{
  "n_layer": 24,
  "d_model": 128,
  "n_head": 4,
  "n_kv_head": 4,
  "head_dim": 32,
  "d_mlp": 320,
  "vocab_size": 4096,
  "activation": "swiglu",
  "norm": "rmsnorm",
  "norm_place": "pre",
  "norm_eps": 1e-05,
  "positions": "rope",
  "rope_base": 10000.0,
  "rope_fraction": 1.0,
  "qk_norm": false,
  "attn_scale": 0.177,
  "bias": "none",
  "tie_embeddings": false,
  "parallel_block": false,
  "init": "uniform",
  "init_std_qkv": 0.0442,
  "init_std_o": 0.0442,
  "init_std_up": 0.0442,
  "init_std_down": 0.0,
  "optimizer": "soap_variant",
  "lr": 0.00702,
  "beta1": 0.95,
  "beta2": 0.95,
  "weight_decay": 0.047,
  "lr_head": 0.00593,
  "grad_clip": 2.0,
  "warmup_steps": 200,
  "schedule": "wsd",
  "decay_fraction": 0.874,
  "decay_shape": "pow",
  "final_lr_fraction": 0.05,
  "batch_tokens": 32768,
  "seq_len": 256,
  "doc_mask": false,
  "z_loss": 1e-05,
  "train_tokens": 159000000,
  "steps": 4853,
  "dataset": "wikipedia_en"
}
Each number is 50 + 15 x the weight over its row's rms, rounded and kept within 0 to 99. Layers, rows and columns count from 0. The size before them is the row's rms in percent of the matrix's.

# up: layer 7 MLP up, 320x128, rms 0.223, rows 77-94, columns 0-127
# down: layer 7 MLP down (transposed), 320x128, rms 0.209, rows 77-94, columns 0-127
# gate: layer 7 MLP gate, 320x128, rms 0.227, rows 78-95, columns 0-127
up77 096:55 38 58 82 32 31 74 69 47 71 48 32 79 45 66 35 72 56 49 49 35 59 41 45 37 55 58 48 22 58 40 30 47 75 79 47 37 46 56 62 44 52 63 76 49 51 45 63 53 30 41 63 63 37 44 34 50 44 45 68 38 66 51 57 44 67 41 81 63 60 46 45 34 64 56 62 53 73 28 38 35 31 63 55 33 75 54 53 66 41 31 55 23 48 14 36 78 38 52 58 26 43 57 29 50 64 70 41 44 04 53 73 34 60 47 67 33 43 30 64 54 64 48 32 44 45 42 65
down77 097:36 53 48 92 52 70 46 70 62 30 49 35 70 67 82 30 39 47 55 46 63 47 53 51 50 55 57 45 56 48 55 36 41 52 50 61 46 40 64 62 49 02 64 67 37 37 59 53 40 51 51 53 49 42 34 69 67 57 66 46 86 59 47 29 52 90 32 44 38 57 51 50 81 51 72 40 37 51 30 47 52 57 55 42 46 60 40 45 81 43 32 67 84 37 47 42 31 81 40 56 49 35 50 65 54 59 58 51 48 34 32 70 43 34 22 49 43 40 48 18 50 34 49 52 77 54 25 72
gate78 088:42 39 33 44 59 50 50 85 49 51 73 48 47 58 48 37 73 66 29 46 48 47 56 16 40 34 54 45 37 44 61 27 61 73 60 72 44 51 36 51 57 25 44 31 46 59 60 48 48 75 47 51 49 67 26 34 34 54 64 70 42 52 26 50 23 50 50 52 58 46 46 62 47 33 54 64 41 63 94 63 51 52 83 22 30 46 55 54 59 53 46 30 63 48 53 74 80 47 27 69 40 51 61 33 76 64 66 52 58 63 32 52 54 38 24 70 24 35 63 19 29 52 24 43 58 48 70 57
up78 090:42 57 63 46 70 46 64 41 49 65 54 24 68 48 56 71 19 45 51 46 89 46 05 49 50 51 33 62 42 79 51 47 37 55 56 52 70 74 38 69 42 54 27 52 48 29 57 60 20 41 61 48 39 46 52 27 76 44 48 38 51 49 57 74 46 50 53 66 60 32 63 46 46 57 48 23 46 79 19 60 47 70 32 47 62 78 63 35 73 63 47 65 45 22 50 50 68 73 85 30 57 35 62 58 36 51 46 36 46 43 31 77 51 47 66 39 47 38 56 27 67 47 48 30 58 54 35 46
down78 096:12 59 60 64 22 55 65 45 45 33 51 35 38 54 84 54 52 41 37 61 42 41 43 27 56 50 73 43 57 47 33 63 33 35 41 44 45 51 55 50 53 45 51 42 58 62 45 49 67 35 34 56 66 64 45 49 54 59 57 43 71 61 56 47 52 62 40 71 66 51 77 61 59 63 42 38 38 60 00 35 45 69 61 62 74 35 49 63 45 22 50 37 45 40 30 74 31 87 78 49 62 47 73 47 46 66 56 40 67 46 74 62 54 52 43 56 51 42 71 24 78 35 79 40 74 56 29 33
gate79 097:53 64 52 65 40 69 55 43 61 62 37 26 59 56 93 45 45 56 54 34 61 42 64 64 43 62 64 59 48 24 63 67 56 29 62 54 39 36 72 61 50 22 59 53 87 51 47 20 71 64 60 77 58 70 49 47 82 56 34 62 47 55 45 58 49 41 43 35 48 33 73 56 79 33 86 50 47 66 58 31 44 34 56 41 73 49 53 75 56 32 70 71 61 51 51 75 63 54 57 33 37 41 62 52 55 39 58 54 72 83 36 26 43 44 38 58 24 59 56 63 59 42 62 51 39 35 69 75
up79 103:43 49 53 42 36 29 54 44 64 45 57 44 68 32 46 58 38 68 72 52 46 27 69 51 22 56 58 83 52 53 33 20 72 55 62 52 60 53 41 56 34 57 45 44 28 30 62 27 45 64 52 56 45 53 42 15 18 40 59 31 51 57 35 52 78 62 33 68 73 18 12 60 57 28 56 41 44 40 29 54 75 39 56 58 61 47 45 38 54 44 44 27 53 65 53 27 54 59 58 51 67 38 51 50 67 51 35 67 55 42 57 57 30 59 38 13 66 53 73 42 28 57 57 34 90 68 40 43
down79 098:60 54 51 86 43 55 30 58 53 49 61 52 62 52 37 40 35 76 70 55 40 58 57 43 63 55 60 50 10 39 47 69 55 15 54 38 49 33 47 66 47 50 21 53 39 78 44 49 54 46 32 43 33 62 46 67 58 41 11 23 76 35 25 45 29 23 55 57 55 20 61 69 60 50 09 61 61 54 55 44 56 31 52 29 45 59 68 68 41 55 54 50 27 63 53 51 47 37 40 37 31 19 62 77 54 73 45 42 61 73 53 54 51 23 48 50 55 39 62 60 53 61 58 74 56 34 44 62
gate80 114:50 50 40 61 53 51 72 53 10 55 45 65 69 54 90 46 27 81 58 24 73 43 42 68 71 48 31 47 44 45 66 56 57 58 35 77 59 50 51 47 52 51 40 41 36 36 20 32 62 42 61 46 31 73 36 40 45 11 75 21 45 66 65 63 23 46 50 55 38 42 42 45 41 30 47 76 45 60 53 52 35 45 62 57 30 37 48 66 61 63 51 36 60 56 60 24 63 61 57 58 47 42 36 44 55 61 45 67 62 75 39 30 97 66 64 43 58 44 51 48 56 53 54 71 35 25 47 48
up80 104:56 55 38 46 37 59 45 50 40 57 25 29 60 53 51 36 85 44 65 55 40 55 71 47 48 62 39 68 49 51 72 50 23 80 54 47 25 68 23 66 44 28 85 61 49 48 67 51 40 69 61 79 35 39 55 75 67 59 61 64 54 59 11 52 49 38 48 59 38 47 54 67 42 36 40 48 45 29 56 33 48 47 51 57 40 65 59 58 34 67 70 50 43 31 51 24 42 46 36 54 65 56 16 53 79 56 22 80 57 50 38 48 73 70 28 44 28 72 81 52 44 50 31 53 39 65 50 60
down80 100:47 48 44 48 45 44 59 44 20 40 50 53 58 46 59 40 54 36 54 44 59 62 48 43 57 50 20 25 83 66 42 50 53 51 32 84 61 37 57 67 64 62 45 31 23 32 42 52 66 07 66 45 64 30 46 38 73 34 65 42 48 67 86 55 53 68 44 52 25 25 66 56 40 47 50 45 50 65 27 55 16 63 68 60 38 53 54 27 53 33 63 45 52 36 46 75 45 64 86 50 32 64 40 66 52 48 56 36 61 71 49 42 78 72 23 38 67 42 46 61 51 22 53 48 46 42 26 47
gate81 097:80 57 35 52 29 50 42 37 44 31 40 66 37 67 54 60 55 52 56 30 27 56 44 52 68 30 29 51 68 62 35 46 55 55 33 85 77 57 36 39 40 36 44 42 63 28 54 48 32 82 53 61 65 58 95 49 36 60 61 65 49 59 26 73 30 44 55 15 60 35 69 42 42 51 61 48 45 34 32 37 22 57 54 35 43 52 48 74 23 39 48 66 48 71 49 57 60 44 58 47 17 47 50 56 84 37 34 39 51 59 33 39 74 43 39 39 35 51 51 62 36 76 25 31 43 43 56 54
up81 095:53 34 51 16 71 55 56 52 00 30 59 54 31 23 19 50 35 67 66 54 42 66 29 68 51 44 30 87 54 58 44 39 61 69 50 62 39 46 59 35 58 68 50 67 37 41 66 48 66 41 60 69 27 40 46 60 59 83 59 26 55 39 61 84 56 37 33 49 46 59 70 51 25 69 41 70 56 51 43 59 41 46 56 80 72 38 51 63 77 56 57 51 57 48 42 42 46 74 42 58 68 36 47 57 50 52 55 62 24 50 68 60 38 55 35 48 75 50 49 47 73 41 40 37 54 64 37 33
down81 103:53 35 56 49 54 37 28 50 59 52 11 62 42 62 46 68 51 22 68 30 68 54 36 53 49 28 16 83 49 55 35 34 56 47 51 36 58 46 51 36 60 57 61 63 27 59 22 45 65 59 15 58 36 38 46 39 49 28 30 69 48 53 28 48 56 74 47 38 43 33 51 38 45 53 37 37 87 67 51 51 58 52 50 65 36 69 37 69 47 25 68 41 65 34 30 57 71 45 28 44 70 47 67 62 48 11 55 16 55 53 51 46 61 55 48 38 49 68 61 21 53 62 63 63 36 53 37 72
gate82 108:40 52 47 27 71 48 39 70 47 47 44 59 55 28 55 39 59 95 46 49 46 42 69 62 42 34 54 55 41 48 57 07 58 56 69 58 53 28 65 53 48 39 76 50 50 52 63 39 36 48 47 49 26 52 58 61 35 60 40 50 91 41 37 42 32 48 53 34 18 58 46 44 40 58 42 45 35 19 53 48 55 44 58 46 45 29 44 49 39 37 49 41 52 68 85 61 73 73 47 42 23 31 57 24 47 36 41 50 45 73 45 33 63 77 65 69 52 51 93 82 44 43 54 58 53 82 54 62
up82 109:52 72 38 42 54 48 59 54 44 57 58 41 96 46 59 57 75 66 58 45 42 26 45 56 66 51 54 49 87 48 10 26 33 42 17 42 29 54 44 66 31 43 62 51 56 59 49 55 46 35 46 66 27 38 67 42 35 23 55 64 53 57 53 48 60 43 28 80 58 50 68 46 64 71 47 33 70 54 43 38 68 44 79 79 61 66 46 53 77 53 64 55 41 53 40 59 49 60 34 29 53 30 65 43 81 39 43 39 65 46 40 59 62 81 28 49 40 48 38 59 53 30 25 63 45 33 72 38
down82 106:48 70 51 39 40 49 37 33 29 32 48 50 59 51 69 51 17 30 31 62 81 58 48 44 66 49 53 46 38 28 52 38 27 42 64 54 34 37 62 32 38 64 80 50 48 43 66 35 57 60 55 75 56 34 28 27 32 63 73 54 71 46 42 75 34 62 62 74 48 64 54 52 44 49 56 43 55 70 69 41 59 30 47 31 38 54 51 66 66 99 46 60 73 42 38 66 60 67 20 68 60 42 74 61 54 38 60 25 26 54 55 53 42 60 40 43 64 42 60 27 35 46 20 38 44 54 63 71
gate83 100:37 63 57 15 57 40 44 48 53 42 58 70 60 84 54 61 55 36 62 66 45 57 75 36 43 74 55 25 37 54 26 42 50 49 33 54 65 52 37 25 33 57 43 43 33 42 25 57 58 26 56 73 51 43 51 30 25 80 31 28 43 70 42 47 51 55 45 61 43 79 67 29 44 07 61 42 77 65 51 62 63 30 73 35 43 65 61 28 67 63 27 53 39 52 63 20 35 50 48 37 41 65 62 57 43 77 57 60 29 49 39 39 55 53 58 38 36 27 47 50 41 36 50 60 65 51 75 49
up83 102:44 50 61 62 44 70 67 55 57 57 49 45 50 39 44 95 59 45 47 49 35 35 29 44 53 61 62 37 59 48 39 38 26 54 51 40 32 34 50 56 61 30 40 31 80 31 28 41 48 30 35 78 67 48 43 24 64 44 60 66 61 53 48 32 18 39 41 33 65 45 55 49 50 45 52 64 33 45 32 58 46 65 50 59 48 52 61 60 51 69 30 61 45 55 58 68 41 92 53 56 45 30 24 41 39 61 54 36 73 61 54 29 52 82 78 53 43 88 85 42 56 62 58 57 43 15 24 51
down83 105:51 14 77 60 41 48 77 37 32 35 50 53 48 59 73 55 64 59 55 40 76 57 59 46 49 56 68 75 21 36 50 57 67 56 53 42 56 70 46 88 34 24 67 65 65 48 71 91 41 62 63 47 61 62 14 48 57 54 40 45 45 57 43 75 64 21 65 49 67 62 44 44 48 55 59 63 35 38 57 39 57 69 26 67 53 43 43 35 64 62 53 53 55 52 68 43 37 39 30 43 47 51 63 36 48 39 81 52 66 37 46 83 50 63 33 47 42 34 31 36 36 38 62 48 23 54 26 72
gate84 113:70 72 53 48 43 47 58 73 47 49 46 49 22 45 46 94 42 67 27 79 41 61 40 80 41 50 39 38 46 38 55 55 51 50 47 55 48 33 51 44 43 40 47 34 61 20 28 53 67 22 32 61 45 25 69 43 51 68 61 44 29 51 01 44 36 49 69 44 35 50 44 41 56 37 34 45 60 53 25 68 54 31 70 41 46 46 37 70 64 51 58 65 70 52 39 16 60 41 78 62 48 47 56 37 59 60 45 41 53 78 46 29 49 74 77 47 30 39 58 44 68 44 72 43 29 57 55 70
up84 115:61 29 60 72 44 71 48 63 18 40 56 60 80 28 54 57 50 38 55 47 75 58 37 58 47 26 48 65 49 26 41 34 50 27 08 52 85 55 50 64 53 57 46 45 51 26 62 24 56 38 46 35 43 37 18 45 59 49 64 36 40 56 44 43 56 36 42 64 43 50 44 49 59 56 40 75 81 84 45 17 38 32 39 24 37 47 35 33 31 47 53 74 60 50 61 86 42 48 56 61 66 49 42 43 45 22 49 40 56 38 65 68 62 50 52 22 61 71 36 35 57 44 42 42 49 34 39 59
down84 105:38 61 34 59 42 62 51 58 39 49 66 42 47 43 49 69 52 39 73 61 20 57 65 57 41 42 31 46 07 53 66 75 39 52 32 64 55 67 25 35 51 54 61 78 52 49 08 51 57 67 53 46 41 82 31 29 56 43 45 40 54 52 52 53 54 12 58 56 55 27 20 58 73 41 65 36 61 44 54 39 64 65 36 49 60 62 73 61 42 68 24 51 52 66 68 51 53 73 54 45 25 43 49 66 32 58 62 74 44 72 89 58 30 57 48 68 45 66 36 65 52 67 30 42 56 61 57 51
gate85 098:57 43 35 50 59 60 59 71 38 55 47 39 30 64 41 67 65 59 56 41 86 58 48 72 55 69 48 20 78 24 44 71 66 43 78 50 55 42 39 44 52 47 57 16 57 48 50 74 39 43 52 71 55 41 50 33 38 08 68 50 56 44 54 59 52 55 58 65 45 75 40 60 43 42 52 54 22 31 78 31 54 80 53 46 35 51 67 37 30 55 55 41 35 43 59 56 90 36 76 41 45 39 65 60 37 44 74 56 68 71 41 39 69 71 38 15 60 56 58 54 32 50 52 51 46 32 69 54
up85 101:55 61 33 21 52 50 44 61 53 41 29 63 66 48 71 45 68 64 46 53 43 56 32 56 62 51 49 57 71 37 60 41 44 30 69 45 60 62 49 48 53 42 42 56 58 71 64 50 76 52 65 16 46 73 43 19 42 43 61 62 49 74 69 64 32 44 26 62 40 53 60 41 49 43 77 38 47 44 65 31 40 48 56 62 46 63 29 36 63 36 34 51 30 64 46 73 73 14 50 30 53 74 66 10 52 27 66 40 26 40 29 62 33 63 74 11 40 47 65 68 54 55 71 47 54 34 35 51
down85 094:37 63 62 46 52 43 63 42 68 47 69 34 59 45 79 56 46 51 47 66 52 76 64 35 28 43 41 66 00 78 57 43 26 61 48 54 16 64 54 26 45 47 51 51 72 75 29 24 23 50 44 54 48 46 56 59 51 72 38 51 76 57 33 62 59 54 68 49 62 58 41 45 50 68 45 54 48 76 17 59 43 62 33 41 55 46 69 69 58 68 55 65 74 35 43 18 35 55 50 72 58 61 35 64 51 53 44 70 28 46 47 54 37 49 72 85 30 61 39 35 49 47 56 51 71 58 51 54
gate86 103:73 36 68 58 68 51 51 29 49 39 53 35 51 50 55 53 41 54 45 59 51 46 41 35 57 39 58 37 78 36 80 56 40 41 34 37 41 46 59 75 59 42 65 25 45 48 47 47 30 75 91 25 49 70 37 39 32 39 36 53 30 71 66 29 57 44 57 68 28 48 33 44 77 27 33 40 22 68 73 36 31 48 32 43 37 51 55 69 29 33 66 39 59 51 36 47 43 35 99 44 46 60 45 50 66 58 44 47 60 44 43 57 64 64 53 69 30 59 42 24 42 68 66 79 38 47 41 61
up86 113:60 25 31 65 58 71 36 31 36 45 37 46 64 29 59 58 53 66 32 53 48 38 68 56 42 54 64 33 71 51 39 86 19 33 30 25 35 54 35 56 29 68 54 53 40 29 23 57 28 34 80 39 18 63 66 33 50 45 48 63 56 61 46 63 56 39 66 81 47 50 40 35 40 48 31 24 43 61 58 53 38 33 26 48 38 37 52 51 37 46 74 29 86 51 37 77 49 35 60 42 43 45 49 61 51 54 57 32 74 57 44 50 64 52 57 60 34 61 35 23 39 57 17 37 46 41 46 40
down86 107:50 48 61 31 66 36 87 53 33 54 43 48 37 55 36 49 72 61 62 75 36 54 84 46 52 62 50 57 52 33 50 50 45 53 46 57 65 37 64 50 62 33 57 55 83 45 41 60 41 22 58 31 00 60 33 50 30 05 36 29 41 38 54 49 36 61 62 49 57 44 42 43 50 38 50 43 41 35 51 65 72 52 47 52 41 69 43 27 41 37 54 52 61 61 66 70 44 32 62 73 42 50 53 39 40 60 54 70 55 24 28 13 54 55 56 71 28 54 60 35 58 61 53 30 74 72 28 51
gate87 082:48 79 49 62 39 63 60 58 22 40 76 72 78 44 36 38 68 54 80 77 31 50 44 46 58 30 69 55 52 34 64 50 47 21 34 49 30 60 63 57 42 55 38 36 52 33 59 76 52 63 39 47 41 46 61 27 22 62 54 52 59 65 60 16 47 46 35 44 58 28 14 39 72 65 53 30 43 54 51 50 20 37 36 38 54 43 50 55 42 38 53 58 31 28 13 53 59 36 51 67 46 30 55 43 38 50 73 62 44 71 43 66 62 55 14 47 46 34 32 54 60 66 54 28 39 68 37 50
up87 088:53 57 66 44 54 54 66 51 32 47 46 44 28 72 59 73 50 57 71 81 26 44 55 52 29 58 60 50 60 64 38 30 51 48 39 46 72 56 39 61 47 37 31 38 31 22 38 27 68 70 34 84 65 50 47 67 48 48 39 52 57 53 64 54 57 62 53 60 62 67 86 38 61 49 43 47 66 56 47 46 58 58 44 41 24 47 52 44 52 78 74 58 55 57 56 32 65 59 45 53 56 46 62 62 26 49 70 39 70 82 70 99 23 47 38 28 55 54 53 46 46 61 37 66 63 32 19 77
down87 093:64 50 32 26 79 50 25 55 64 48 54 53 68 41 31 37 58 43 53 31 25 21 37 55 41 29 55 48 42 64 64 33 39 50 66 62 56 38 45 52 42 27 33 53 60 43 58 36 51 72 52 57 50 53 35 43 65 76 18 27 50 37 52 63 23 57 62 16 57 37 29 52 13 59 53 42 33 59 36 45 71 44 56 52 50 45 54 50 42 36 58 48 72 65 73 46 61 54 22 27 39 65 61 56 48 42 36 30 61 41 30 75 06 41 33 42 63 44 52 79 51 57 58 79 67 42 32 62
gate88 098:38 78 48 36 51 34 44 53 41 95 69 67 82 77 43 39 45 38 65 32 50 84 42 16 52 62 64 56 63 56 48 55 39 69 44 61 53 40 36 39 34 61 46 51 67 69 51 66 44 24 57 64 30 23 52 50 34 55 51 36 76 55 84 65 47 69 49 25 51 36 43 51 48 32 52 51 45 49 52 50 28 63 43 35 43 30 62 53 46 45 57 43 26 42 32 30 52 56 42 79 76 37 65 51 57 47 35 56 48 25 42 52 59 66 56 56 40 69 55 62 71 49 09 43 37 59 49 77
up88 115:36 59 47 66 76 36 68 34 31 34 49 33 38 28 45 30 37 36 51 00 54 45 52 48 53 70 67 56 41 53 62 48 71 43 66 27 37 48 50 69 55 36 41 61 29 59 45 47 20 43 68 29 59 36 24 43 40 42 44 82 52 44 61 43 51 54 53 81 50 75 71 46 51 39 66 64 48 56 35 39 47 48 70 51 29 60 59 23 44 80 48 36 44 53 62 35 62 38 28 27 58 43 69 55 56 43 45 37 50 63 34 65 47 49 45 43 19 38 50 47 55 57 31 07 63 39 58 62
down88 113:54 51 55 59 46 46 52 41 37 62 57 62 31 44 59 40 55 41 60 49 72 59 29 57 55 73 39 64 34 53 31 25 58 27 45 63 43 47 63 59 62 51 66 42 45 47 04 28 44 32 57 56 28 39 78 17 46 53 63 67 56 49 48 48 59 57 31 49 28 48 44 46 34 63 68 35 21 70 47 53 70 68 35 54 62 47 39 48 38 47 48 22 47 56 31 63 54 23 71 81 34 70 67 47 62 41 63 17 52 47 64 44 44 54 58 23 48 44 41 17 14 53 26 71 41 27 28 64
gate89 103:53 40 33 58 41 61 38 78 54 24 27 31 55 38 50 32 29 40 67 36 58 55 68 35 44 39 23 58 76 19 61 46 55 34 50 34 41 53 49 54 72 70 18 34 54 44 61 36 45 49 30 45 57 53 45 38 31 38 12 55 76 68 58 38 57 59 16 55 64 64 55 63 69 55 38 35 55 40 16 44 39 74 48 47 42 58 44 33 30 52 53 72 37 32 39 51 65 54 62 51 50 51 32 58 42 55 40 39 61 40 52 85 72 76 51 41 84 28 64 33 46 32 46 61 44 60 53 29
up89 096:54 68 57 75 88 51 64 43 63 59 46 45 28 51 23 59 54 57 36 41 58 53 32 63 52 68 27 55 45 50 36 42 48 14 79 55 47 48 45 48 46 31 83 50 87 68 54 74 58 72 67 31 56 37 58 56 53 52 72 70 36 40 21 64 53 53 39 45 56 54 37 63 56 69 48 59 60 63 63 43 37 52 75 30 96 69 83 65 64 74 38 22 34 31 37 54 50 43 45 53 52 59 50 33 45 40 49 88 51 42 50 50 45 48 56 33 37 56 47 41 37 47 44 52 59 49 74 55
down89 103:50 65 63 31 57 77 41 27 47 31 44 52 60 61 41 40 45 53 32 54 48 57 55 56 25 42 26 42 19 62 58 59 38 48 44 69 44 50 52 54 31 49 49 47 36 85 66 52 45 49 58 53 42 71 65 67 68 66 64 83 59 56 41 39 58 45 74 38 17 53 43 50 27 41 42 74 68 75 68 51 43 54 73 61 55 53 40 73 33 82 26 81 51 59 29 45 25 17 42 45 22 53 41 58 46 47 77 38 47 59 52 33 43 49 37 82 46 42 45 66 44 78 36 45 43 37 62 69
gate90 104:53 51 28 26 35 40 85 59 35 51 35 46 74 64 61 60 55 45 29 24 37 69 50 23 63 45 34 73 49 63 59 63 31 35 82 51 72 47 53 42 29 79 61 27 38 47 48 69 54 54 36 57 34 43 40 33 65 39 70 69 65 74 62 27 64 58 43 34 43 49 31 75 37 56 37 50 65 36 23 49 71 87 46 70 45 49 72 26 35 65 32 39 47 62 41 24 58 49 34 66 59 58 43 25 58 62 49 42 51 28 65 41 47 70 59 53 39 48 60 28 55 58 53 42 53 53 61 30
up90 099:66 60 32 43 59 62 33 51 48 25 70 54 40 55 69 23 54 63 43 31 52 32 25 64 59 45 67 42 63 34 57 51 39 64 32 57 46 53 61 77 60 26 23 52 32 53 43 68 47 49 64 20 46 57 38 66 45 40 49 23 66 31 46 50 55 50 60 44 43 45 42 42 54 14 65 70 90 69 45 47 47 62 50 57 48 58 45 74 44 57 78 57 40 79 52 27 32 23 52 59 66 43 44 32 63 59 42 13 22 63 60 49 32 44 56 32 60 71 49 79 40 59 24 29 42 62 41 58
down90 105:69 45 57 30 39 58 60 34 54 55 48 35 68 59 49 39 78 57 44 55 20 34 59 13 43 50 43 35 56 66 61 43 45 38 75 56 59 58 78 52 48 34 54 61 57 54 52 44 59 54 81 55 23 54 40 43 56 68 80 57 55 64 45 55 74 58 63 45 53 37 55 36 40 64 31 88 20 50 43 75 66 77 51 32 49 60 38 01 33 37 39 68 56 56 44 82 34 85 38 42 68 46 37 41 57 70 67 55 47 68 27 30 63 53 46 54 48 29 46 64 57 39 56 41 64 51 61 42
gate91 102:65 43 66 62 54 43 51 67 39 57 31 32 19 30 29 53 72 43 04 43 66 46 42 48 51 29 42 45 32 43 67 62 72 65 43 34 78 10 84 35 34 63 44 53 48 47 52 46 39 23 45 49 71 48 46 46 68 56 61 42 33 56 62 23 45 50 50 65 71 33 67 36 61 56 35 42 53 34 70 51 50 73 26 65 65 37 51 49 45 52 46 56 34 76 47 54 47 38 37 33 37 45 45 37 15 30 38 42 60 48 56 36 48 41 76 46 38 44 79 53 37 61 53 65 85 48 56 34
up91 095:61 71 29 48 57 42 36 58 47 47 20 34 61 53 49 53 54 40 57 33 40 67 58 55 38 44 35 31 11 60 65 60 43 56 61 48 89 63 41 90 32 81 34 14 46 45 26 58 63 47 65 31 66 58 43 62 49 65 47 54 42 67 14 53 49 46 65 78 37 47 50 34 63 55 48 72 56 44 57 35 36 78 61 72 67 45 70 77 48 49 72 57 43 79 41 54 47 51 68 65 63 59 57 56 38 54 38 50 25 38 60 34 63 44 68 34 50 61 56 44 68 54 15 57 52 52 63 59
down91 095:62 49 84 26 18 39 26 58 33 49 18 50 50 63 47 31 69 35 66 80 35 58 26 51 76 54 61 59 27 45 61 31 50 26 39 49 90 49 64 35 36 53 45 65 58 48 50 40 68 48 50 60 56 23 28 62 63 42 43 68 65 47 68 77 36 56 64 53 70 64 31 44 39 54 34 30 23 36 81 41 50 44 71 65 51 78 50 60 60 60 46 55 32 52 59 55 57 23 50 53 64 49 62 48 51 45 40 28 49 65 58 50 64 62 39 43 47 32 66 56 56 75 38 42 60 71 37 70
gate92 092:40 39 66 52 44 52 48 58 33 50 60 37 56 51 52 69 54 20 64 68 58 57 41 35 30 39 53 60 56 71 65 56 46 75 25 50 66 53 69 48 37 57 69 55 58 55 44 43 50 74 33 46 44 68 54 64 82 61 61 50 35 58 51 44 55 97 70 60 45 56 65 44 76 19 66 33 43 55 49 44 44 26 58 59 46 64 16 44 35 54 70 51 38 53 42 74 69 61 47 53 73 42 63 58 66 59 55 52 57 78 73 62 53 43 44 57 51 19 52 14 55 90 45 59 51 15 69 66
up92 094:29 68 41 65 60 73 61 78 44 55 61 62 59 99 43 44 83 69 36 18 48 70 49 62 71 30 46 40 38 54 59 58 64 50 46 56 26 65 41 54 41 58 62 47 52 50 49 77 39 43 47 54 34 68 57 25 44 30 55 61 56 42 45 48 41 54 25 59 40 75 54 28 49 21 47 43 54 52 44 61 82 24 59 56 38 30 68 24 48 80 45 50 48 45 30 59 54 29 39 58 44 41 77 35 36 57 53 47 61 28 49 28 53 54 60 45 32 58 34 88 39 55 59 63 42 74 41 69
down92 092:29 38 48 51 73 37 16 58 49 41 26 41 65 61 27 31 44 38 49 31 50 34 23 37 06 70 63 15 15 59 54 28 42 41 46 71 58 38 48 50 36 58 54 35 44 52 75 39 50 37 60 51 36 22 71 46 57 63 48 36 29 52 66 44 63 84 53 53 48 42 72 49 47 59 37 56 50 50 45 66 40 39 46 59 57 51 60 25 92 48 54 30 49 53 62 36 49 79 58 45 63 59 48 59 24 46 72 50 59 39 51 42 56 76 73 59 56 47 24 54 77 52 48 60 50 53 31 51
gate93 096:37 40 35 44 67 91 50 39 60 60 44 16 48 57 30 75 27 52 51 52 37 51 48 53 32 14 54 46 50 59 83 62 36 44 70 65 49 58 25 61 57 66 68 63 58 36 64 42 28 55 29 46 52 37 55 48 75 72 51 32 48 38 47 37 37 47 40 66 57 49 24 15 35 44 26 33 54 33 48 57 56 55 46 28 67 36 57 80 63 60 65 50 55 36 29 37 45 66 41 53 46 74 65 54 38 65 96 34 56 30 64 49 59 39 49 51 24 65 52 49 48 60 76 38 52 52 44 64
up93 097:38 14 58 49 35 26 45 64 86 49 58 44 31 60 61 66 39 51 57 40 36 53 82 51 41 39 62 12 58 49 47 47 37 51 23 51 49 42 63 42 47 47 14 53 50 51 52 68 54 53 37 55 59 54 54 52 49 66 40 10 72 66 68 48 28 58 44 47 66 29 35 46 28 44 39 47 45 24 80 44 71 29 47 35 25 29 44 63 26 38 44 69 47 54 63 34 45 51 41 21 52 55 27 73 41 54 63 51 76 48 51 44 57 41 59 59 67 55 21 32 22 49 33 32 57 36 64 63
down93 094:28 38 31 41 39 45 58 48 34 54 23 28 42 42 55 57 27 55 64 77 41 52 29 56 40 42 44 57 36 74 39 57 40 74 68 74 49 64 31 78 43 61 76 66 42 10 41 45 35 54 54 54 66 49 56 42 59 75 64 38 49 47 55 37 76 80 45 40 50 55 42 28 59 42 69 21 46 38 56 58 21 57 38 46 68 59 70 57 49 58 64 58 75 60 15 68 25 58 30 64 70 44 57 35 71 58 58 27 63 53 53 53 52 28 59 37 42 52 42 72 41 53 76 56 54 33 72 32
gate94 100:57 33 49 46 59 33 54 40 47 40 41 58 62 45 26 67 55 28 22 62 35 63 46 73 50 54 75 47 62 59 55 61 56 73 54 22 65 36 67 67 70 34 45 45 31 32 39 50 55 56 67 60 54 55 35 79 41 76 85 31 51 65 94 49 39 44 48 28 37 64 63 69 38 57 58 35 37 38 43 44 53 63 33 38 40 51 66 32 49 66 65 13 47 55 74 47 65 45 75 23 49 54 37 34 53 42 68 57 45 56 49 32 55 72 45 55 50 61 47 68 65 80 33 47 21 74 62 67
up94 093:58 62 59 64 36 38 63 35 49 56 48 73 59 41 45 32 61 23 33 44 30 40 43 33 53 61 76 34 59 44 56 43 24 64 29 67 58 64 42 46 53 51 54 23 40 43 50 61 64 64 42 69 40 44 63 52 36 54 74 49 51 25 57 57 39 38 71 26 45 77 33 38 19 57 67 36 40 36 41 53 67 65 50 41 58 64 56 05 38 67 54 50 45 35 58 62 20 29 23 61 57 62 44 50 60 54 72 77 46 45 83 55 56 60 42 25 50 36 77 32 38 59 32 59 08 56 48 58
down94 101:59 47 59 52 62 56 32 04 68 46 40 68 64 59 48 34 41 29 21 58 66 35 53 44 58 63 57 19 42 50 81 49 49 42 55 58 51 79 41 31 62 43 65 63 33 47 60 71 71 29 45 72 38 51 56 51 49 31 50 40 61 23 40 24 41 42 25 62 45 60 42 26 29 51 49 70 28 76 44 65 44 36 92 61 51 61 41 68 47 68 44 94 36 33 27 39 54 75 38 72 54 59 49 50 37 64 41 62 49 71 46 56 40 41 36 42 60 52 45 53 57 60 34 64 50 66 46 42
gate95 103:53 49 54 48 48 45 58 41 37 66 41 37 59 46 23 51 64 64 32 45 48 44 47 79 33 34 26 52 39 13 78 60 51 32 65 51 78 43 41 61 66 42 65 54 61 51 61 33 63 60 77 53 53 47 36 51 42 72 45 29 52 60 68 45 32 47 53 50 63 61 56 37 30 49 31 76 49 43 64 46 43 08 43 66 89 35 51 57 61 41 25 62 22 27 60 65 49 65 39 53 59 43 48 21 45 35 53 49 71 39 46 57 60 49 71 57 28 61 87 48 60 34 49 27 49 54 50 94